Each number is 128 + 24 x the weight over its row's rms, rounded and kept within 0 to 255. Layers, rows and columns count from 0. Numbers have three digits each. The size before them is the row's rms in percent of the matrix's.

# layer 3 MLP up, 640x160, rms 0.343, rows 372-412, columns 80-159
092:137103126129101157132100113099161133114155126147135115142150106142111141137130158138139116154156106094129105114149132103107154196103170103140085149108155159135146177118129129091119128177144132135157146105106104156100082102098099132112158138
108:140141108121140125079138138129154107138097144120132174076123110112148129159136123149159103165105134112110169152130131158151160145160108121148170100160135161078128097115115113128128105153136150129101141142133149163121114129142107122162177150
095:126096119160216162095148130151111146106122131097126116122112114085124137111088146138152092131130097146122077120185144136142106152134148113109126114163153119144164150171148124103126118119143142125115088131153097138126072158119148152110149142
097:168121144137131159160140177097136094129085106181174134114157144143152141104138100109128129159164159154100104128137130107121132157112104098118148140109181097142140123119120108157128128145133117134119111101146090153136136123092140109154126202
095:121135145091143151134158110105109127089086137167109116156083075078125121139110122105136121159112172129128125091134129113104139149092105121112126173199151144086118138089106170104155124124169131136165101085111130140138158127143182132118106158
094:105149167154142151100097141121165119158139130157114107145156109086125098121153166125091165188112139103155146124125108134107101126148139129162122142112085133135119135131112104167131125134131116098093139103127096083126098131104111116136104166
095:136133115124130170120102089137179159114155148127127105112112095150134145130124143156117145135114132151116130145118123128146131127119121158121096186080109115108116127152162143135171114101152156152127131142109147117153148056131126136137147125
101:126126101086139147166148152125155097120136127164160112113132113120094167134122119104139081143121105148138196151140103102128129122190095138138117174133087171162152124111097128122150108167126167136165154092126118128119148169137165144184137142
095:123132086137111090135120137147126113126124134139144112100191121158127138118082118164110145091132130118167150122144103133129137110142080122134147145155109126108156132162116067132104091131140104117133135073138126156160118157130170134098099142
110:109108112153116161137154089131098123080105104091134096141113097129151120130117117107084123114119105084181120113114090154128105115109107117117115150127111164084128133144142110125154136136144114141107134102124139177177141144132162112130114134
096:103154078116157126122143079115150121101098122153088094149131172112118159181148138148124163131118120158134120124109095096169076145115156104095129116118116158158117156123107120114103102143125115140087108147084133098149100145092084140150111200
092:153106131120130106129145118104102182129121148118144152161133150166111131141133134154173122160141108063120121118132094100133135113107100111145079189113143082098118140133139140117162147085165089080126128168117101150110115182115148120124137132
098:113099144087111133116182132154104090183129138108116077122150159150140112107132144158080106122097116116140115140152108084110133131113115156124126126115095088124111151127100165178123135105146148139138164145108137136172132100097116156147151107
097:179167144133118090158157084092110093128141068134129106116119111120102146138103114145135134076135129119120120120114133157158119094131088100115136156142128134192131100164145129063099138144126153131128091148134097127129147144143138094139123124
101:094127139153135142127157149154141113127155117136140146098120137136129157144108112137102107090177091183124142177074121169127141098161090133103149129165101148140132091114146136154126145132115150135168127129128073140141129155135171127151133116
098:092138128105131140069116146156148112125130097127120149146096137119162156164154139119184136139107115162118165151088062116141131089170120108136140131130090111116128124159094167121114114115110110152134157131154096148085146120078169130127145118
096:167112110108141122163109107101092130104137125136117126170132084187131105208122157128120131116198116122135133161097076168144130176158105135094131105109105120117140111161115156134106161113113109114142160122132170113164091129134105146089129128
095:136134161174132137161094118142122131088142117165098108113084096121131155114110159107157167124097103158115082126135162121098101146151134120118118134132143114152123133139112110129122182117149142123128117113107157144131093137132119118162151155
096:113125110083103093150112107126121134121140132117132142128145119107120143131119116170125130134192077104144111141129148142086178150096114107153073152119142144134094170109148146115074162142123124206098137105139132134114140137126119161115148116
094:132132159129139161096095098140133127142108137083158121122149143111109130192163133161106093139137138127099098178103107154096169114114105137083139120078098122142123092113096130123166136134104101124121155094166124124108105119103104107150164120
096:129092180115131142144146152116123164100094148125104129175099114183130135114135115160098114082148065134129106096077107160127115154132103103072120129117078116129131126155144127108122163142100154175159135142146139078097133123152130140146100165
095:134112147083147136116114074123131146101103165120153145108130104090112131153131169114132122118116116134103117123153124081116193116118109114130137159127136122117115127112074136136150157161120133113143138125135142149103152126109146144142149087
106:136129129145108108153130111133094141147118109154132098141174121130143113137151136141145143114151130145146093156168110148157157125150114149119186171104155105112170096096144083114187132125165111084153116108179100089193103132137095100161155095
092:113114098174090149187127089135128147085160130182129101148120135107096111108181111161097134134138153085113157110094145099099174131146126141099136117114118142125129116176109123153125118127122144160132140129127096127141123120137140190123115114
098:121123108127141125151159138146142136106118142167110091166155130136088102120112124094130116131119113136109129144125106124108089166129157123204163086114097132165135114169129159110131128129181121105120136152123105121123131120090113103119191147
101:099110167124165164099137149133152135181149105167175091162156134121101105131137137140114155131075115138139136141113134095085156105142117136114141144129114178126122099137068146171128147114181174112158088130147114128150138125124129096144103149
094:109104140143100086119125136155152186124149106104117166104098128118151148153127122105139168145136114120148098157117147081131102135151124162109095168157162114113158123157102132100103079150116099166156150115098142101147108152103109135074144135
089:134120160137174166145154080104118141164102128159096166143117091110123171144122164123132145150157101118140078099144140131129174156128110117109117115108130112112118164127125139074145155145138136115156125131095148110099127144160190125099146157
098:132115128143130124151145111140145148093137163151147141092144118162179131144141147138101137157124125171160154148119080145179113136173134124132132157152143124124112117141135134091147122167132110127154082176154122138119122152129128109091162121
096:122164121113156093117123131132074117127087136189144123097093111160117105120110099139142146123180125113141105178128075154184175100164094131106147121111120163119143125173083143176122130150128137155093111128105150147120106111173135156122110120
100:116165094197115143134133108115144097113151160138109109128080136146099119126109138112140137076103088129090111173113104117144165163142111102106139102089129140170149152114127159169108126137140138106092141187122093127153105099159126121145128134
097:132100144104152118124126190125118136130125114064152089149161118113118124108101117134121087153169144122111103142123161098121130154119149091127170119124109106114106085164102118096148134154115148147134062136115156106144169126147147131158129068
106:120148148093167097136141127141107161147128160171132063157139157130122114125142101106128114104147082126123140150152143135131143117114133120137104110155137143125167164155140122124134089129133152139144124112136126096138153104143160157133160089
098:151073132117126093148129102117102153143129112161119114141153163171115147136101113135073104106138055083139148174133125169141138129134095139125164143095120127158117109147132111130127101129132136145168109095146124099081137093132132127099127110
100:127120112134094142146097180135129162154120136169199146119141144137084125166125152149134105091156134120144154190087109104114106121147138103128134081124111152116095122143147143128133148125117076115106125156129155110102129116172099177153142185
108:116118125127128096167118116121112072135117113120139128185145138090107182178117128141119182131135118141147132138139079129121122171129153138160146126130168090158115132099126096128152120134137132132141145151105125148155132109108099121128113172
109:126144123143095153109125119100130106096085118184080131162110123163120165163114120151143168126135133138106140166128113135142135157114119107110182141140117160087132116104116132109149099090146177160176137113135144124164119110112085132149137116
095:093174117153119156099148113106107133107108155160128126103127132161109143145139170082124139155134137114101132131146135138114125118140198138129116106145103123123122163115084118153129168123123090144120146091122068136116143078124123114099119131
099:208091130124162122160095112148126144154129073090151094103187154144118124130159151115149135132175092143153120159094125116130144135165083136106143144107113114120140110147155127153127151136131084101130160150131101111136159087148110161107126124
100:134130146079124090152182176169159144100160196124109133142099099151095127128178170179121092136137128169149163128102123125074099096120134102095134127094091133110142132176136100147140068123160140094148102141111143138091146125128149127132152112
104:126114104118125115097122125154108120107140134153144125111133158123132141106178112114167119108152131119113130133138124119104110074172073108141134125140123119166105186163187169129149140155142119116094104106108123097147138120126111120160162072
# layer 3 MLP down (transposed), 640x160, rms 0.177, rows 372-411, columns 80-159
098:104108109113140138131116124145147138110160168146147118146163148137093103157114154095078134113125114133148135109118139171129125166115098166124141121085139125082126142134132142142125140100058076100161163113121118185147123134083139131111110122
097:116172120125131159155078140145107153118125130131144133167119123111143153159126079120134097118051141125134133148142106104135145110105136147144142094114066148134099168171151159141124140100112169119101138094065134123131141130124124128119131130
096:147140145134087090181134119072092097152137132130112098133123162128138158092107117122126151128143162133093157113128112113152101112095138179154144143111161110129123163116110090129147111137147155103101143122101160244148149131111152120128132132
090:143149164134130120121148113102119133066141103110070103144110103121113099185121107166127102162136150168141088116135123160112120135134103171155113084140131133116124183112120095131132161106119093104089125134108122117128143144173162152104140073
100:108151136134146138136155141127158117110149129111071105130134153110112146121126120159153136148118122143099175146133152107171109162113106168105131126139110099110097096157113125113149133151118125143131148114085197181146128143097125143169131167
100:117155167163165122142115113134093168153151110128136160136150130070085092139123151150097122128091129135139135110124155126142146119139157127138072092132120153141133125125143212111168084093099111117127124126114135126160140126129124145128098105
098:125130104134105117161107128113146130093156116109124132088139125139143148120168146170115111107122131132141127104170195132157154116177137119134092141109125128138137156137116104102109136117141116116114137147132112120140126066123138132144078121
115:084123112107103127113149140156162131103114091127163133144133143166162128114173099136121161134105127110095125083142119100138146130140111121111133125092111137146149123144142098116153091151118128141150118124143117126135166107159116112159144171
091:083182154121120153131106090097129112194101115120119141146115175136130115173161161125162152152092120101108153128121091113090101088120141122104085109119098157110120120135173150161094115130145093125114150149074126109142147160116110110141166125
111:156099138106131148110164164139142156094092139127150117115141149128104148131140102133138136117087159125113151150111135179100132119153174115160153176124133132077133119153153140136111161128140091062114099108095131101150131113147139130135119126
096:132134123111168126131100108160085167124097125126090125162093165155164144095097135147117103100100139103131118126140166121128142148100136095130130155142156136149127111132126109177161120123077106149174110112181150097108103104160156144065119142
097:109114098106158169104156112121118090196161123145138106141115144169159092113112141130126129113142150156127135129131120141111140146136127195152119136086099182147163171112128146128176166119125169093134129107094141144121133133139107105127119113
099:113130123153119110106107149118131119100113095131105136114150139106148151144152118131159115150150146094117149087123088138158098136183121150103082119115118128094141131110100145098096142070134147173136129131111094105137167141084113125096142197
097:168160159090143102129114077132157144134172127112119155115102122107133131104083133135141104134120134111141106177187186136130070114113132155148144125140183152147157104086142088098137135115125083132100118133134108103145168087172128106106124132
095:137112121138115149151090104154082105130135127159118114147126122126078114102119161098136116122128133139087141116151125130106147093127150130153139143158127090172115088154137117111143125138168111160161126122128153097142112107155161134130128146
096:109142117144113108128161146119141139159140110133103154085183128095110110108116138106085140075136146166155145140129126112074158134137141142133095105122141146164109114144112161137146104114134104093116131116150142118172121151151195095127103183
095:126112118141113137118127118174065079167123138144091170070150109122122125126129113157169139135070144131146132104110162134128101120086162159155087115130131103119122168116094155156108086114161127119109100121176128141110109130109152136154112135
094:169145115089145099138128135112121143132139105129116173122162133142156140186163142091093134163183171168123127112085104108153114150099121152118142157152126122140139138129121142153093121172124119148112135125116136103127074139146155171142115143
100:177107111150130132140134125130123126087112113102102127094148149167116107115112147147130136071110146133155123104102091097158123078131145132093106138110125155103144143138135152096165148159129108168165120115126129120164177191124175161085127131
090:150147088118131129129170120165155117155133143133125136104152147123124102133086157103114113092153120122141090155141192133105143159094098117133089127120180117143132132132103148112109174096104143145123100113169114075085132096116117167139110148
103:131160143080099119120128120145148154120107105100114132170129148168141145158167134120146089136092114137134140120143115144115177160125158151108118075131096132104110150104083130132151134136121160159140099152134109148158111097095156126128126140
090:136151099158158093165120134175107146121123098117162138156161106104152127128139132147111143143110084154174165146130141117182130148126142148129141091140103154168115141147130122124154104122107085164111097178093120069122118121128127103128157134
101:149127148119133149145126136122088121160074141089126083096116127129100150091139129123149139124119073114126144104124133086144149116110102112141135144120101142185115128106081092164131073131150157118129183134162144114156117151115128115125130138
093:159183096144114158118164132159109110124094133162131132140144117106081123123129107117128143135122129151121085099124155141136107137152143105127123112126145139124137126138135146155131136124131146085156146128078116115176128123095140106081150122
099:128118146121141118126129125155138100103150170150141139173141123160152099147110130139135181150167080133141124129098132147177078132071096121143124079144152145157137109164131141181136093114165085157083102102143098108115090128130144112139097120
094:112111152136071142115085133147134097079085138103130118139091158166118148146104139141138120124180130173149104123155120120107136168137170134103163117132107142086136075105170134132136135111049101127126142121093145140106125133118124150195119088
101:136161128122117137167148106101134136119114169151119121118130129116098120131129127125107174134083153140121111115123121114165141086155081149120121170116129119144128173111160155102150121096119109095117122120137134142110109146107097147111106154
091:149155131098119123131107131153157108118120124183140128110113159137149149131120129150128075134195137168147103123101151133144140133093121127132157085088111128123096127111143115113152146128128100108043111109087107105118139122129119138114129079
101:171116153167127090143112080142129095106151073136086152129142123164149164090147142144154133155135139105165107141105129112124133118127126156142144106084138117116104104145152077174129109190115127102096121080151124124131117118107123122150120095
097:094109153197117131117123108122109172107115139113140113088124125140120155198083079126111092103177150149118106089100156134105151114153127118130123103119121126129126125110150136069145111117114091138085126089101145106099136129139150117163181087
095:084132172133137109116177128135130117121108097143093117128123141150104172101116136093168151154140139138141117099101119131137111143150113100174089170134185145174136128146132096129110130143109115173154138131150087127106103044104129116115152176
102:114158130066106115159171122115137122173109118097103158127099115134133161143128121153101191115100099128158138089169131112138090132115116151170118119124104150146109124127141127146128162126119121154118103130130113126118126162099129158130128109
105:095057140102102102134130096140146115076125140121134168161125128152127142168114135124168103134133129129149093141135109147137166167137162136144126137149149121160180154135150117097156164135117131091138105169089148154141178148093099108124093124
103:113084128128089115148112132158154186114132106107122129101115111088154151103161104114064095130077140181124133124154158159120138140150105120160152126181120104126134107175189116167140103121125138143179125116123132127159134126137100103129107164
103:111051179132117180133087130103127104131132127131123119121094113174114105153065112122122132095127155148110121139111159173122125117149101134115149128121111123186120113172125159137171148120112150079133156143126134061136140134109100095119112149
098:128103141099129122076173116155115143154130086120095148109167127134141140124150134147138161139171120118135077134150133111136084124127124127108149110162153134107095130167105154065106151142156130102131178099120113161127145102124076164084124142
105:148105156121141089142126138146156116117127178088159123135114113088140104101133080120138114136071116149114092107123142080131176103172114129134120123176114112117139104109148133113114121108113088117144115101116109178134118144127164159124102152
093:125147111165148154126140099149107113130140112110123089074114133132121155085155181162129093112164128158120138172149180155127124168108105127138132092144135127117122119140137149152146149139109098127108117127138154119085140107133077137076139130
103:098121110090116118137139167105108121123125163152126137143135137137172167132148099151116159145150132137117141127146086106141126133123118123129110109127151075155139124087091131128142130106151171070156157141174097122156090142133169137116126117
101:118144130139118085155154085073125171113115154128158162117134144115185131177113114146105150117169101140132091110149134164143153092110141128175142106136138146161180156138156091161115138119088099091097121101118111108099125128138135116140115076